Part of a small language model's weights.
Architecture: LayerNorm before each block, learned positions, no biases in attention or MLP, tied embeddings, capped logits.
Each number is 128 + 24 x the weight over its row's rms, rounded and kept within 0 to 255. Layers, rows and columns count from 0. Numbers have three digits each. The size before them is the row's rms in percent of the matrix's.

# k: layer 15 attention key, 384x384, rms 0.059, rows 212-255, columns 0-95
# q: layer 15 attention query, 384x384, rms 0.0611, rows 213-255, columns 0-95
# v: layer 15 attention value, 384x384, rms 0.0425, rows 192-217, columns 0-95
# o: layer 15 attention output (transposed), 384x384, rms 0.0422, rows 192-216, columns 0-95
k212 084:161104126093033155177139136147163145132109096098115096102132151165097117117127089156055119145142125124116134108094141120100136122142127122130124146144090070134114175127131104138131081130091109146137130115118142123132085109115130140132145146115142157110111115146074137097111098113106162144
q213 100:154087154163111111098113125102113140148117168110124145139129116143127138126145199098093124123093114181169121125124118147124147147171130099129107147166116141096133122129142150138102117140129100111087109104092116135119119143125110131110124112161137118144133146092185126096117099130131162141
k213 098:152099093113167168111127132094126153158098149134137121143164100116091133200116104106081134118111122123126110157124157160135103129137090109143112143151142138128136109136104113106126108074129119127133133088120140128128107121087118139087076083155096134158119145138127140124112115139098120141
q214 098:129128106096122161134150134140136172106158130118105093134104133107123127129131104081157147110134154132162120113134122129185154124165135152135130142125152164137124146109122162096189080106141149084167153143169110112161145128119110104115138192104117154108144112104100118083141162122139161126
k214 104:124148136109097171162110118145154126090143107096137115138140143151129125135153113159095111149111132121146133135109150110113112129095130144163120156131113172100108130103145108124121085138104131092149105120137117116133103132152142138131148135121160074119129088143141196101132108182113116125
q215 106:128140142142079143148121111128102089128129120137130116198142123104115159138169136099154071180131102135099152128110110104129112139171131111097135137159113117144106094169103140155124113136093119177102126104092161111103143162127139079132133122115107083145145155081137118105094154082102097115
k215 109:181123157121107152099170136134118149118120151110121177108191135121085107132121105084141149144129109103150165107090132125130132134128147116078129137178117123147101147121172164097116123127115093134103172152130115122124073136120150116094149111122101139167108156075141130117141160107117140132
q216 104:149185146107088143165086133057130092116112137125118150093171112133152145123167133128132100156136114093117165109134120115111159138110105104121127160163134119128104162176117125157081123133132084123073143134111159133116142152136145111115159132114093107173160127148125105145113137114137125130
k216 103:136105143132120105109156151173118078134146120122098187114151115153164117110137120130175119171156060114122125136135144121149118136102132114096135139177150125157171152166139132153104146118130093136065140147108104142136080135106167127125141108138100123135081165118116131185129140112143127125
q217 095:120127159113088125107136143106133159120117111143135187078136122118129093116157145136128123168124137132129123125147160100080140171084185141127154120094152130129122125097157126138107102123126096140103122146143119089165101121137105142127091127114108150112108119169058128132107101113128119128
k217 095:071122115154161146129143140102119118122199140096126151125093117125164132175137118090155127165090094117129134126159113119146136150102149163145115118076150186142161112096106134090116111126126126104090131120185140119144130135113139115137108112108077145141120118122127140112136139143178151111
q218 093:098132139116102153145141124113132121111152089162135179112118103161090104106143140153129098179092099144131117099183171155043114128127128125126164128124126085141129102119154103127084128121123096130111109106114149107118154124165150095094144142124119112149164079127132129098102090104100109134
k218 087:127137144169190106091126127116087108149144169146151155145132135082133135135110149091172098125104132129135108125128099140135155135103121119134140099119147146125142081113136144076131156146140147124097141140128135121145132148109097159160107128165082107144153162124169105144135162154137104124
q219 100:149121142147129103126128121159149124174111119086150109167155153128141155180133145068151119074144170128126109159092072154201128122131121145149107134151102173120125105124110184108118130137128150125125135105114130156088105170092136120142133116152155124119100161112161138157146162171142116127
k219 085:125115130107094126133110106147148150130085088151103118119134126158128115121125131129108125094143125134104091157147133123128127141166133111133135123147117104114110128107099089161129120108120134151155128116099111153126109112143158108147098132125159146125108118102087145144112103090100138139
q220 098:128129137141146179132136140123136147134143089104113112163124128153152154165129128076119117148117155101117129112089104104171138137104155205130153091088124158170139138118087135125135142123129115158128128112153151101124117185112136137141097130128136142059111133123124131134159163124157095090
k220 098:116160145109118163145138137138138183106172102106123122113137147160114146132122124169071177133076097149113108118103147098152165116144189217118135103129083104132107145125114147145141103136125114136134137131129143126122122136140144150112148101128139120117125099103118134145112104130190130110
q221 090:138097089126169106126117159139103134182102176114118094148153156116143135137168138117131132121167148128106119155105096142182127126116124154137130137099117153113144130135127131113135118143139171115140183170199131186139120113094107158162126125121145144109151141091154105106125136178159136097
k221 091:156078106089096154165130142172095104122106123105117104152137114126127144118152151148092124129152106103103121097135132100123105128114091112134122166126135122119137093126125115124104082143130146107160155120142156137126119110170143099138152120103157156139150099148127128102127093163149129127
q222 096:172138138086152165129157152117153166108156120131116140109133150134162077150127146109151118141144182120139129121121114141172154148131154191126138114110181172126142154116116066104139070108132125131131155124127150114139109166087103107108108118149118134123113161108076114149147152115133109135
k222 103:120129120105094161114118128143124122111169115093125123133128163143163109153076137150119150134126082119128121143148110106165157123110143155152132117134109152160138142076121092142131116155118097097114152144161121165133031106126150177146087093138160127123101126120086156139113117195176160113
q223 112:133100076141160095121127127178095114155144104130135141123136128117150155093107113111161126121139114150105125139156126144109099095072081162146142095147122059142147113121114126129105181153155148136130137099145145167104132116104146151126125139125149140091160139109175157115117161152105091105
k223 114:123112129135155080124106125141105136150104125178131133127122125113113155102138147117134103117147177131104113126157129137116125112108109114092111140128146060112167082120134125148115145149168154106149091124115148153112208128141103097145131131127117158110169118094164112124131137107134097146
q224 093:126146129154091170171115133087140117102112118133112164099138112143146133106124106153131161182125129095130136111138169099067118126075161113126172079125110093161115118087124085174110144128136109133091079094133137094141129145170135125121122127104101119129126101183108157125109133126085091145
k224 092:108121133174179121097137126106116115163144146156137156120144131087159114129150123105186130126128136133129146113114114154138121127107164146113126101096147147154150117124119147127132138151170136121077128100116118116148161162103136142118154124149078089148095141125147114120134142129126095130
q225 100:126119095127178114160146137178092152133148107137115146136137127105124144107160126153139115163122067129090126123144119083123114127120153119148166120077159101143155069089116093159140144174126148144144169150136144090159126099116125150142106108111110133111162139115119129111123159145151096106
k225 101:133158110164185101187128145130079161126123120140147131122129135089120172098150116123124102110114139137121178129145099122137116125117119138128110105110126091115141095140140142109119114162140130105089166112183158127104181121158135133161183122113128111094175134132135122081115131165141095113
q226 097:145133111121160162131159137180119164105140124133126087156122139083132135141105046068150123091163159135114108150117102112185098136134112162150129108127137119132132109103064126103150117117121173157166156090137127120124124136112132121140135144130117127096120136102123125106129185116099115128
k226 100:135141132094089131143114120141129161125125113136125112115152147133072117120143106155118150106154177128106145118135131125116130113121147154127133144128106110127109162083135122132106098130123138116159120116139119147104116123167186112121165128104144119125122121103149165095136091136094128145
q227 105:133138125123148179150136127156129156095125109129147161103138123149126156095132132137139167179141069117128158111131146068106130141082144086159134084142152095161146123098106079127103162144163139123097152110096129114125112141120158091142092149110120138108155127136125163134111148133119106122
k227 111:103166140160204118166110127111135156141143118150154153117121127127127161075131129120120138122129146134147143137145144108127096131113151147132108125131127143133159144136112099139120121145166134106089129123118145131121206136133137088110117116142122086119147108135152138103133138102122086132
q228 101:138096103146162100133147127105160189127132109106117143094142144125155123146122176071149130125104168143168088114139121157141161146139136129157123139096125154128138107098138155157143087132173108111118086148139129129133118153115116130079121127139140135107166108127165109086136106158126140160
k228 098:118116074106142102128113127132123145175132111146134122111139123146178137188090115156112107075088157110106080142146131166137155127107101162160136102125127146095159074112128112157121083106140120108114106114129092138119080124131151189150086116143131096149116137146135147139105094164111137151
q229 089:152120152099090148125148129074138133106129171150106093145120126117121111154120111137117097086105147125171134135153142183143130155208130127083102175134102129115113149131105178119155061092134110104146100099130121112146154154173080118085150122132104104178091089141118094126134099088082178170
k229 089:146137125113085177081134146104127105112130140081116114142126116138127087201069113115172129138140117112140141122120112132130131129169130135122146162111130154122082153126137148078123133095111142111127142140133100105156067117131108142102117142142116091154096129121125131148145144155097160135
q230 102:142108129110139073095147109147157112174115119131114091171136175125139116117136155129127093143132128132088124140072091164175099147159124152130135165140117145115126132151123157138159137139108158155158126131125171167094127130071104120113137093139146129112135169075132129135131140132131095116
k230 099:163110126105108132106156155115117144098101107147117124093108152104105137132088148132095117112134125136121094123120111101141145139166121089111137123124110134114111109094144149120130111119085110137158138142165150142133114122149122122145136119104176162118121115123106103084125130128161118116
q231 113:145105111112164050108163118147103133165182131143128159133150141090113119087145176122169063153126063124095149109145118122116134134160095107132123127141132083126130123108131155174143124173139132133127140130131170133145131096092147109129133119133126148114189146099177140136120145138127138085
k231 122:130090128144141066140132148093117130163121110165136126099129135126135150125128125098142066086113121090110121129122106133114107114132095080102100125152145093132145103148149129115098126127110129097108098149159148131132177127107097141165149131133145176087134147136153127101132134112125128122
q232 107:155085150101088068100123143138128153128134110138144130158148134130121125089121137094156114127162149157147134129146129149109114143128089113165118120201115099135096129115108168121138145119156135107102129118140113185116126134105123107141130135132117128125169163086163114123099077132080113132
k232 113:118089157100086112139113122078151136130101137205140136115109123159116137146119113114131109121133161079118106122138141136094101115119118086095115141096142140115174146121091111147086130102120145115130063126139134148137147132121123065126099145105121137154131135131158131130141106082096102161
q233 109:122156118163132137131081134134131109102112128095144143086112125135124141137105095143099137158124140095102132124117111056129135102073133134073131110091120124128119172157123115153112182139130146159112124129141105102151103120138138148170113125102128136083118117166091132147143162143151117111
k233 113:123162119147125114154172113132127152144154129131098127080099121151132133056163119136116134161135127138132145124128126079119132133137154154072129115110125087141107165161136144166148129137116096161103127124149115093147199139120127134118165150108126126114131100120097095115119108058142165124
q234 093:110134131130142173133126132104129136080138111150119116103118093134135122113123105184112139159084100125119100105137183100105147125098168134131165142077147125122156109109113084134138112114112134147172149139147086096153148104166095131104135107109106121160125065190067093123112096096095129140
k234 085:129154140158157145112125134109101121110157170079128130143106115121132124162132131139177142141090127133143137119137101136142151121101132187151149129097127172139132155123155175099133118152144149112085135117180122108128134121145114124111147121117094080156138103116179125105132137182145119121
q235 101:084100138113125108143125138123130113112138149144157154135133123117089111094111152110144116133121108142095140138174148121049114155132105105123116102141156088146126122128133138149133108142095093128106112122134114105143127120146144116152089156134130147108138148103120153092121086118099140131
k235 104:101106154125148155191121131094160107146132157146122150133141140120107128115135117098123114136099142129131160121086131146112115118100152070128119110103137113148149130120109102104124129125140157114112108139096144088135155132073114134134083161109104150146112136118134167102140148092114122153
q236 103:128134175113074144095123130088132099140127098160128173075121111159142090112110125170115111171105148112147127109146168153067158129106143145123174129140116118139118147116143117103108117088105101119107111126122123137118144151148137114094123132153125138131133092161111147146101091105106120112
k236 100:123088147182137123070142147124126060139175169124118142130102121126162098167094162112180127167123098123134083113116108137137131132118181135139132121103141178185131100126138128097108146134132142140096110139137118135147112164120091132127098125144112141155124142126145110164161154172142129108
q237 109:147155092164177143097124103173163121115160140101122098135123150134141160136123123096101148106139150101126122135089080113232122102121132120121061113112112166133125152120140146123167142163139141148147127103103148131087113159097144131141141125129181144136154154134142140143144158176172120125
k237 089:159128101131106095140139082133160168119097097157146117101155136148112141070162147138081149111143149148123108157140159126106157113138103143118135116128103090116115127131120115176146130112145086136168134147108111150116123136147116125124156153124175128114115121157064126135102109060104153118
q238 097:146126124113126148129148147132122151131127126126097098142124120129156102119132108097156105129152168115094123153087111129154145158160138170149196123127127149140100143124121141120183096157099146144149162161159130134125148150079065132118133111124109141104126142100090105116137147079116124103
k238 101:133107141095101155135142185131110143086139129054115135106127127116125128181102097140102136144123099090129152106110125105138162133121169162127136129106104153152100158087164149112106086165102128099110134109150108122142111102130163130125137119112136129124129117112126139080162135165203138117
q239 109:133134137123115146136142140140138156122138169096097119194121128136148144156161182091097140132122102132182150134107101119201148136188113107132097141138125174138133137141128168109149090138141137085129135153124126134145125132092131128136128122143147136151122113121151145154131123134158175100
k239 107:142144118107117179156127182124173143100125126071121117137146116141124142172098099155068170115112100112150122150109139120144109132142115135126116136145087163092106137158108116114143102086110113100140135139114133109132124107140141126102127102135150102127113112159111162137135126137143134109
q240 093:127111117173086119122093096066110108137155149134128137103134130162119125133137161128116115148077146149158114125135142166092135137105120115107122132154106118140112141164135159172092141103145076128102087116120099142126121122142106114112148123128129134175137103165139127119129067133131148133
k240 093:148094137147148107103136138102137107111161170136118130152099105142099143182109125108138135126106160109162102144122129164133142141132087116096123120142139144119134111160114128134128151072164137114099130122110123116173155124131062102129069151158107149180117127133153120162127150107127153151
q241 097:092127107135120111118145135097121118092135127160118143093102129122097095108124117158129139128097113134148093122188155148051117119121114095132136141102147099134109098145183126130110132116133100154134096131143155099139135093181154127091133138143108125147134101141094121106117097113106140172
k241 086:126133109161177107110128116123085112140149199119121113151137123099129111133148118118151128115121144114126152105123110149120149113110115119130123128106153147133138123125148140081128142139127143103115107139132148116123122136131094135149111133136088141128146145147150118131106153160096124135
q242 101:090169123137162152132087129164111142119155141117144082131125130083102137121145081106089147148152146105075114123129095092190141150149116100119113115103159126141158127180130113143166102121139158140137170157114120115154115092137112131186121122110113143145128122112134114177139166137141151133
k242 100:128152124125088146144124145189116137116157099081125122144158111121113146110145090135116150137150134094149168114130128129110110116107078155140111111155115097132103178145150121188116104141139121120107181103143114102107118064136186118132174151098146110146112102144153143112112106137121130124
q243 101:145119087120145112106106153125142121158136107145133139069097133155170095095080126157151116119150156132151072109143144162112172103099149170138156097107150121130158143107152122121141130105144115140133129119164070145119128129090102147076121111147141163120157150137109123131163149136155155131
k243 107:125113123134095099113128130173087117143127124117110133154130126126150108139088138145133100137157102107136119083163114107119166127099095160153138136126126103137146132114166140129122133174141170111131093108156123152096125126121119185135115142127136121120175130136147119135105126199142168133
q244 103:084122113144131186158107131126098149082139132118135103107106134130135116162101097130100165164125142143144094112125127103153162113092131131124129107060150133138160118137136073103114115120158138155171118141133109088118107094162102144129141100119149135149120097170093127166148112132133134133
k244 104:106163096142177126097108119148080151123165155061140112139142107115116135145162157146134153140117142121144142111171125137123138099085079209140132118129153151128159148140122155140130132151148138117149174117153122117122102072149144137114158144123120098164156092137141122134110125177140129121
q245 103:141131095137110114127122116107120139130123151109134147067132147160130135084152146179120141167105116117117121107122118098106162093079156125110146153074109129135111149120174112150121155154119109120104152149140141126144113096141134153114133108109139145120176112165104120121118127158172115090
k245 112:131116107160170057138153095155108097158121134147143142100075145139167158087181120132128116149133136101140124109113103124139113123134135116091142112115141106129157095180143146137122106157146137136068127141131134127170154146121088133147153164121143150123153150178097081102090127116132116123
q246 090:126127088146194113134092136146161127160115149088117129118114138146163140140115125126123119113154166092122093113126096141174165118146125184133098116089130180151159174144163131154135105137134143102108123142149134157116099119092117160145117104139174148103124143113156136171183175192211175135
k246 086:121127117115091131167120133210143146150113071108111091140127125173151132118125144180072132103167105139100104126124128126125143136147111126141120120160128066132102116160129086168138130143123131144121150100125121140111123086116143181131131141114160155109143120137060143153094108145148156122
q247 107:094146153123139110133116107090165089145096146123149137074110147122111099106137135185100124130097177104099131133123118145121138093100140164094115178090124156121120172161127108135130127120100094125114155116141121126159110123134140150124133114127124138091106137120109100131127116155158114121
k247 117:136079121103109117128162113181124079145154142114113123095065159127146131109134131154119121161131104147111109108093103102121157118118177095123137135106131094159117120156133129113152121140101121171091150137152122115152078150107072173150127144097158186124075141136078100140108110121143147125
q248 112:171121111146144086095108116151113122151176109145153135135135104119119175107092155134155097122139064149141146142143131155099106120155075124147136081184121048139113136111127134141114163125137115130109110119109129154062163134125134125120138121146131131153173132149191162136123127125089113122
k248 113:140129144144154051113110145089113120161100144179152131130143121128119136137096129084181110090155166133132120135144137157109119122131091135079119143154136101119149142152151146124122179107146141122159081155089151137116207142136112139136117120176121130117149143115166080142153143073093127139
q249 099:102161161145118155117063139095171108117116155094179130094094134145117091156119132117116119129127188090110133136118119148152150141133104138085099118133124160106123176161137129145111072094144095112081113111114108149133124148104108124143138108135126119137099151144131129188157121110151168155
k249 105:098095135090047154096146142162155106147165118085110120117146114163137090154110115109140138150149081135141108125115138118120130129128105134132143135153124106178099192141119098153141148089122132155106124110129084111125051107082144188120076132119144125167073133134067162182120098110120192134
q250 107:133139135118131089149126124128122093120143119141115114161132122125131136118156147129148079137160097123094116103115116166124123153215110140148169134157143097132098131132106132156168098152126142155143116158117144163083144127061115094133132130136138111145154129108149154190123151090101145107
k250 106:128115163112105098131143156159122116116135122110141134159167107116134111155070129123151116123193079107112134072110119125131131133137124145124134143194136123158112162114165133106120143154094151124116139137121129121090127099110147135100141160144146115149139158099161142115146130167139147131
q251 094:145125144147094086113104130141121107169146113142155165142148144092140161116169111142181086169153096121078150127167119105105117136066139131094163127135096092125125136121106151176079142126103121178094122127135144146120124114119151134147148116087097127122159142143136152144098132128123104093
k251 100:138098110131122115126161142104122137157123110171107158105101128120114117097194110093194076138153133111114123097154124125108096121126155119074134127116140113160153137139147189115097133128113132142114097152168150138123138166143140109149152142100098196133122158108118086142142140088112120129
q252 099:115129190113095121080083114113153127103110154112156127119135123098132108126132157117105135130137165135169112160151121119139153136135119115108098163167100134118119169144118163144138109122127145113111107124105093149118123144124110116138122121152126111144087130137116119160078070109090153145
k252 101:115094142081106169137100137121154136126141155129127127102093089178154126174115102096153173156120111104140138161114158152106109120135157149116125170114130170139124162105109111140138142076101127124126112100106085095142101121104121105122045137113122124150073098132085156132129120093117171149
q253 102:134082154080096126104160157093129181137141128143137121171156133113117090122145179106174110121112115193178124130160154139112133162167149128159120130161136107108143089091121125098113067095142109103129128133140150132138135122149126107117115138144100113136124111095146121092106072107073113121
k253 108:108091131100137162102093152061144123122138179126151121148152117101113119202124128132168098128087140101123104138151116162137108127098123135168109142093137174131175103103108119088102124129126151078148123129155159152125078121136116111118095105133085109162122121124160148135156116159095088134
q254 107:122112163117111143130096129141113091148146109133129095150109100125128117094145137127092111138126145110123125114098135123103151130177140163137170129162127126134100138143128124127175116131103126112107151161121080177128151146071106112127125126148126143124123133113113118147118120104118158095
k254 106:145102185098076129140133180135134084097142132092124133168109103121121131185081108130078143143140109083146132087072117104104130122128145142128144139164106175147077147138154141113125111152103139114120119107123122119125157118103138124071113118116145122175109122098163131098138121178153158136
q255 099:149087133113079123117127124068115130161134123146102148136158093135110128111156211116131116114125105160173158131143139153071131148150106126138133133193131096139112134157122152121114115134136101094092099117118130164101134143112112117078134112138122114171128144110156127106101073104102148137
k255 104:133083121120155174085129151100122078128124161134123160156159093127150145187081118098118114126117072095122142144112133158134118138124087100133111158129133158133143088130128116110115133114130134115123105113090120148126135117110111102121075089165088146155102152129154162163162149153152131143
v192 098:155153158106134128083131129151149151074123144133144155108109132099084140128138160138096099134140131142104115224116145124149157154175152111072100127160103139130154136084140130151137119146136113076138134115127144078119124137103153156105096117110100148139124097115134114121158096128162145123
o192 097:132106107144136124151155136147099110136139111228137115166133129132145126126151089114162160149122113113088145072151119110114086115099118140168115122088138138167113129158111101117110150102125126146136111084111124113146138122152125093172181126110147155119128139103086106117105127125110133128
v193 096:114159126097104162123143146158090134125095124129127207094146132090148102160095129163083102154143114132106109137110125138113170116133098132139154158135093137138122132118108145142084125092072116065097140117151150129145115161174080110126135102159148117108109151171138150102125130108118092107
o193 099:185115170154120097133106115134144091150162127095104119170155133131125129144161172093159124106113141120109109110153138131146128140151109104112130135170161142132081119160127120150155126144122128149129134114097144106105132109109151139128109130099151164117148102114145092128133125135101141135
v194 100:119158144089116126151115081130102112101106132126125130126087155110101165139137133094125127150104135140135134134083101142149154155179127164134174100128121122119091110145045123119155139137150106149107132106152078103097126141147117146126116132103135126095119154162135087131145134144136150156
o194 095:137151111105190163129112154156127130143127161024102117122159090159139102094113106131120127090141135108149200120148160102119116084117094095110119143131117135131156115131171128138083121118131134143133136112097184125166111109146166129103111144164146097123094115127148160157117161144157167133
v195 100:100147118103121086130081114154124128117117106129135126139155133192100105124100135127107126134110164126119129131137125138136178145146154142122166142210105134117125164122170152110149164138130087101119154128126103108123135138174182113124119121100148150066126142143142112102120185119104154160
o195 102:186147144109137117161146154126083150140175130056087136149166127100150134139129134102150095136137138122109153114114123116130104142152061132144127124124143147155149111118104095159087131128115129141121123101099192119120108163089105097135112139176105112170163123082185122121149139132130111137
v196 092:107112153124133098166132113137147117141107123114122145099160102177094093141167141125127105130122160172125133115146129123134124134095100116158120116128114133113089137117140153099115138145117124116109169130136114108106106163152162089171137112117158139128108166089175147109126119123138117131
o196 086:146119139108083122139106120161113154138175122123153138164119131104141142124113157111158088164128098154120132127170128115136161161138105161114128179137143145153124113110125152143125154099108126156169132130103141146138145142090084140122107130131145118125161113148121071141140088141100136136
v197 095:079154129109106140138107133147116122203126100136139155141156117120127105165134155146164139133195115096077110096105120145116125099136183133124107114163195141135179137125145087124138140122117168137150107120109132139169129122106151146109159136118124133095136094160130124122149080138130108159
o197 093:149085121102130155118118120109116154104134149121134099161124107128190131091185141126121093158097104162145135144116103127157122113122085107173171136143109129125122131158094138139108158126146127145093146109138129138075146136145124086138094108131142106175156175079152184180101107140105107115
v198 102:150109156147130157113108143105137139147144163118106125120059131130133084110112156148120141113175108129134118121125151122141112166098160120116142126133123121109146103127121121120126137095142134151111163077062103093162113111172132141119121109160148142094160104152162182147115186134115112172
o198 102:134098080152124114138127170147116133128125118219108134153177128113138159125140086107157105131108141122122128146116085152118132111144123145158141136130121125132101119115115133156165127142124119114114087150176150160090170179092145101110137112122076125109114154100116088127124097128155130111
v199 097:132114095113124137131130119182124139147093104140132135132096125096110172156142110162134064069129143102115144088152124107112134128139123109161134175129203121159134155177172153147103114118172151046175114101117148158137123140103118104136154104110137123084155134117102149119158139105140098101
o199 090:109139143092136126082132102126143137128135118061145148136139131139121105126144159093104159179142115137107110144141087107139155138124156137098118081112084109114118126100111135144131124113114105146108115121116138080118116115133196140102148139116134090160162142138114113091100100144114095141
v200 094:151160151122174115110133129109148107087135131135133102152117134101131127129164136129118101153083094151154133141102115115131116167127099107133113134134112134121114138107137142121128162153085139140113096157135116114078140107083124130126106129104149126144091109129114179112130130136134137090
o200 095:088153124135105151136123100150136150117140163126106148135091113145088130114095120167100162124137136092129166117165182108125126072131165136126121114115168146085144127185120093134118069121126102110125127116148118119198109109161115151128163124116144146115096109170114100137093149122148172148
v201 095:115126136103116109133063130109054124108140127140140144110122130137150122143161147128120123164166135138152126129112128167121139108140119130116162152171128135125137140108155127110131103143107088123117134103130143121108125112166097119104100143120153109092107123160103124095121125117092145168
o201 101:146117132130159145108141115168130137156125137075103122180151130127106134120083123107127096051094145101097118124136144118132146128145109151155120124133140136130119127171097136167137139153105159107125136151119113120124081152105138146133105126173113136130117086070192127151139143121165143134
v202 099:116100142121146166143129118132095136163099144119124105153121154130075127111114147101119127105134155129136128122114113111139153141118130141143119147082138107160130115127126112155130109176196161176140106098175096128165142118141087157128162138132129149162099164149121104114102170127114138166
o202 098:087150107123098135115147131111180129105148134092123131071128112102134126143155077140136155132132092123140136151110147106124114098097143165128130120103126135091122133136129134098153129099176098110136154124121111138159123137150151115111096121110151080108129144146109153149119132132153140107
v203 102:118088134126119146108154110153096175168139118138099199139114119118131098127117115147109100122190128113119127115167133130128146127113129123136137156143158145127155157112180135134081110109101117090108173133124138109119136129127148098136088147143120115147185114169123126145122133128147107191
o203 102:144126113141111138116117129130134089112093105132142119174171135120133144159176176106147127117094128138088131125098068125131109137163094144151125130170106109152108108192083142112166158148149121151138101123097153139099149143136110122156132084142125151155124139104166157100141075125085110097
v204 093:141143133108141129162113064082160109149145112137108119100136129146114134104137112120086105153123168168143148164072136148149099136145146120098142117139120129115122086119110089139155110128153132155098143116155153111092125092113119140083136110148143126124113127119122081108082126126116136178
o204 089:126130128140118146125154170136119123121088169231122115082126128148108088138105124139173114097120126087147106150129109131103128110136120172170125134087142159137111138148166119130126149097127123143163133166150079148171151155155117132143119140117081143084128114126106148143143152121140169125
v205 103:139123137156139160092157167170119130130128152122113161107099118099143156147124135125135137135153123082122111116161152099111118159147109129106135149139120132146163114137159139165084112078148106121100160137103115161160133131194142127127094106114167136145193134142139146152134131124132070180
o205 105:134122108125098097170128092124126119143147104142131111178155130124137106119131145109132094107143121134113146151128096134135100124134109113168157124148122114149114149134128129087189169152158150096146099085125157114088118121109117104133133117146107125125159139151157141089134131137107125132
v206 090:154134126094122106090128097133117130089117170123145166131064134119091149152095121079151146129036118159105144095121123127112167104150149145122158118092130135112143142186099107150134178147116097119164107136149103111106128099096142100165125169109102156122120162148145117145157136119147110109
o206 089:130138119140141147112073124136157113147160107127123151107152123146135125112152129134088129125126089145140184126137140104127112100115098105107117131141130119141135108103162136105129146113120085141092146092120167116170131132167164127074128135144172102133136130088133145113106114147113158132
v207 099:129151109116118113101173132084169113102126146125193098164172117086119134107115102124149169158149096166138096136080116140112099131109092141095126148093113116096115098152161114107163125150076123144225108167124183124159117132093144130125174127115147150182188127094127121191159147134144168075
o207 100:131118137109099156126088110122121136142121148208109167104107146142118153151084139177132149106097141106160146129190134124117160110080146116143137151167145122112162175100112138117105108104145149120082148107119088164128139096129112129105109152137139117127088102167104104092124129133100105130
v208 105:134154180119118169127160106164113159159125155128164130108093110132087127110133160130138126099141133159111043073134127083124137162112108109145127132149126143167119139155162098176071158110114083103169183142106141145135117139113125132104104158115132104138114162098105128168098146126147116171
o208 104:167108070153125113111081134110136101125122125091146133120135128128133196142127107134113138123134120141130183167152163112119112112102160168114126141097159086091106141085089146119176117137183121122116087089122106137151123106137146149118122069147125110142141135150099163115151102106090116089
v209 094:123186143108102142123143129114111114145155118128154141119108129119158130145114097140139089088133117114129123134123138128143111131135120146108130137158194121137141114130129133115119125122159154145120129108144128140122140122109087101163146103174133131116119140126150146110133112115129100167
o209 090:124079151117185147114137114180144129118126134105089128152152114108107132118201165096143127201140097164125127129115125121105157123154150125142116106119100120132115123114112131142110106134145078139117134144126134096114133119148165132127143132111130096125162131154126173124113126171141166120
v210 102:142102126139178140149093087143101103141135100126118122186116115115092140127128157153109097134136140132159126136112122130121099142130132147182117134096217137132139119140137120111091074151161140144093137176151150099131135107136109128107143138148150132179120109148110130081127132118138136132
o210 098:095163111110074108118159144127133123108101153141151131093165137107129131145147113142132154132111123113077100125150126095153129096148113178091136105171058115126124138137104129114174126127111119126129135104141123171140101155127137140184138111116121128094131143128145130131092076123080121124
v211 090:119159135093097149121118123130105117094136097122104136124132127100117124109120121136102104108188165171141142171095141079122137142145066144102130141167162144133116119168184136123125130164115098104121140112100168113103128124148107141113107114171153144113130119112151106099153099145129158185
o211 088:161117109129144110138129112167132101130154174019120140127131172116094120138142100134138145154104127109150123126174137106136111136142112128117117164184114127115073155111091130127097132121128129137144140108090123129192141128137152123109118167127116130131150116141121169107114162096103097085
v212 095:145134075120145118121106107096140101092167130137122075187169148163125137146152135156097102127125111136123098154149131146146121128138081091160122111136141120130098147145127146115093172117150200136107078140094156104116117146135139146129102151123142136125064111157107143092172141131134133099
o212 093:123120186149116097158116133160146158151124127039120177102108125108165127130057101114160127167113164144090133125131161124132127117126161152099118161121092132113163129123136133148144084116083098156150149122140099122154115115093126107158149115090124100113173127127133069130105124120156125117
v213 097:149105128157131160108130190133110094132150136110109124122120097122107153122162163177135186137182071090162103124142125153091108145129111143111133140119156126118160125162175151143101119101137112084100127101055141133183127087134105115103109140131154124177170145117151207118155133121117073159
o213 092:130094119115104101151138085136154135131116109163155126153159119110159107115100098120130093071113174138061112148139123140163159121118143096129147124184141132123126132148078087106167153137096132145119119125144112116103129149121134126120123096123100140114107108131170063130142100094105143116
v214 095:141103139126098109097068116140084118101133142131133124124124145166114117112144168183112132179180132121116140094136126143109159152157143132140144158163120121130160141157148142142113130107079048085100129110059150081119135133138138115140087163119138080139162101160136148140141131131125135106
o214 095:132153104124149167139156143115108142142119118071159141170136122099131127150100107113105121088096149138129156162099114112171108077123111131162118116135129171113097134144116109083134135146131150114146150105142121108138155145113128148120117116134125149128135124114185125113156179084144113139
v215 097:170125132135162105131140129167134102154107135124092159150147123125074092113131152117128138190116150147144138138137128108126120109145081147204150145120116141119069098120084113140110163139124068140069147132116114110093135145098139105129079141113143136091148092140119158135116152133127105100
o215 101:113162169120144106124077135132117148117142117101113102149119099129169154137117149114147108093168173111116149125119154154107128167169108102101130149173133142134149130114168126138128101112072157143134124114128168128154127139126115119157138124142097171103087114115174078116120119093098146119
v216 097:111127132115102177125095151145160178128112132115155158108130119166115092128092111122113116095128112128120128140091128143140164156104131099127152150168094132093129131075212139092116144082130137094141123073142104124131107147133150104128096110141124148167105155116148125136061133121133145201
o216 096:180096127148085068125134108130131095134186141159104159131167137095116126163167155078171091141155110156134126103145115085097111105144098159149119155137178114149083086150110143152142137144175118136118129146134119141161136132128109124124108106118159112132167135137111092101196151150105125117
v217 101:125099104122145102127121120147127132145179113127136146136150134200164112140121124144144170094124134144114121117140133183151129111107183105155146092164101142112166110122126131139130114146142142130092144120128146104109116169113150170119104129111129155159103137088143112181100107105107164137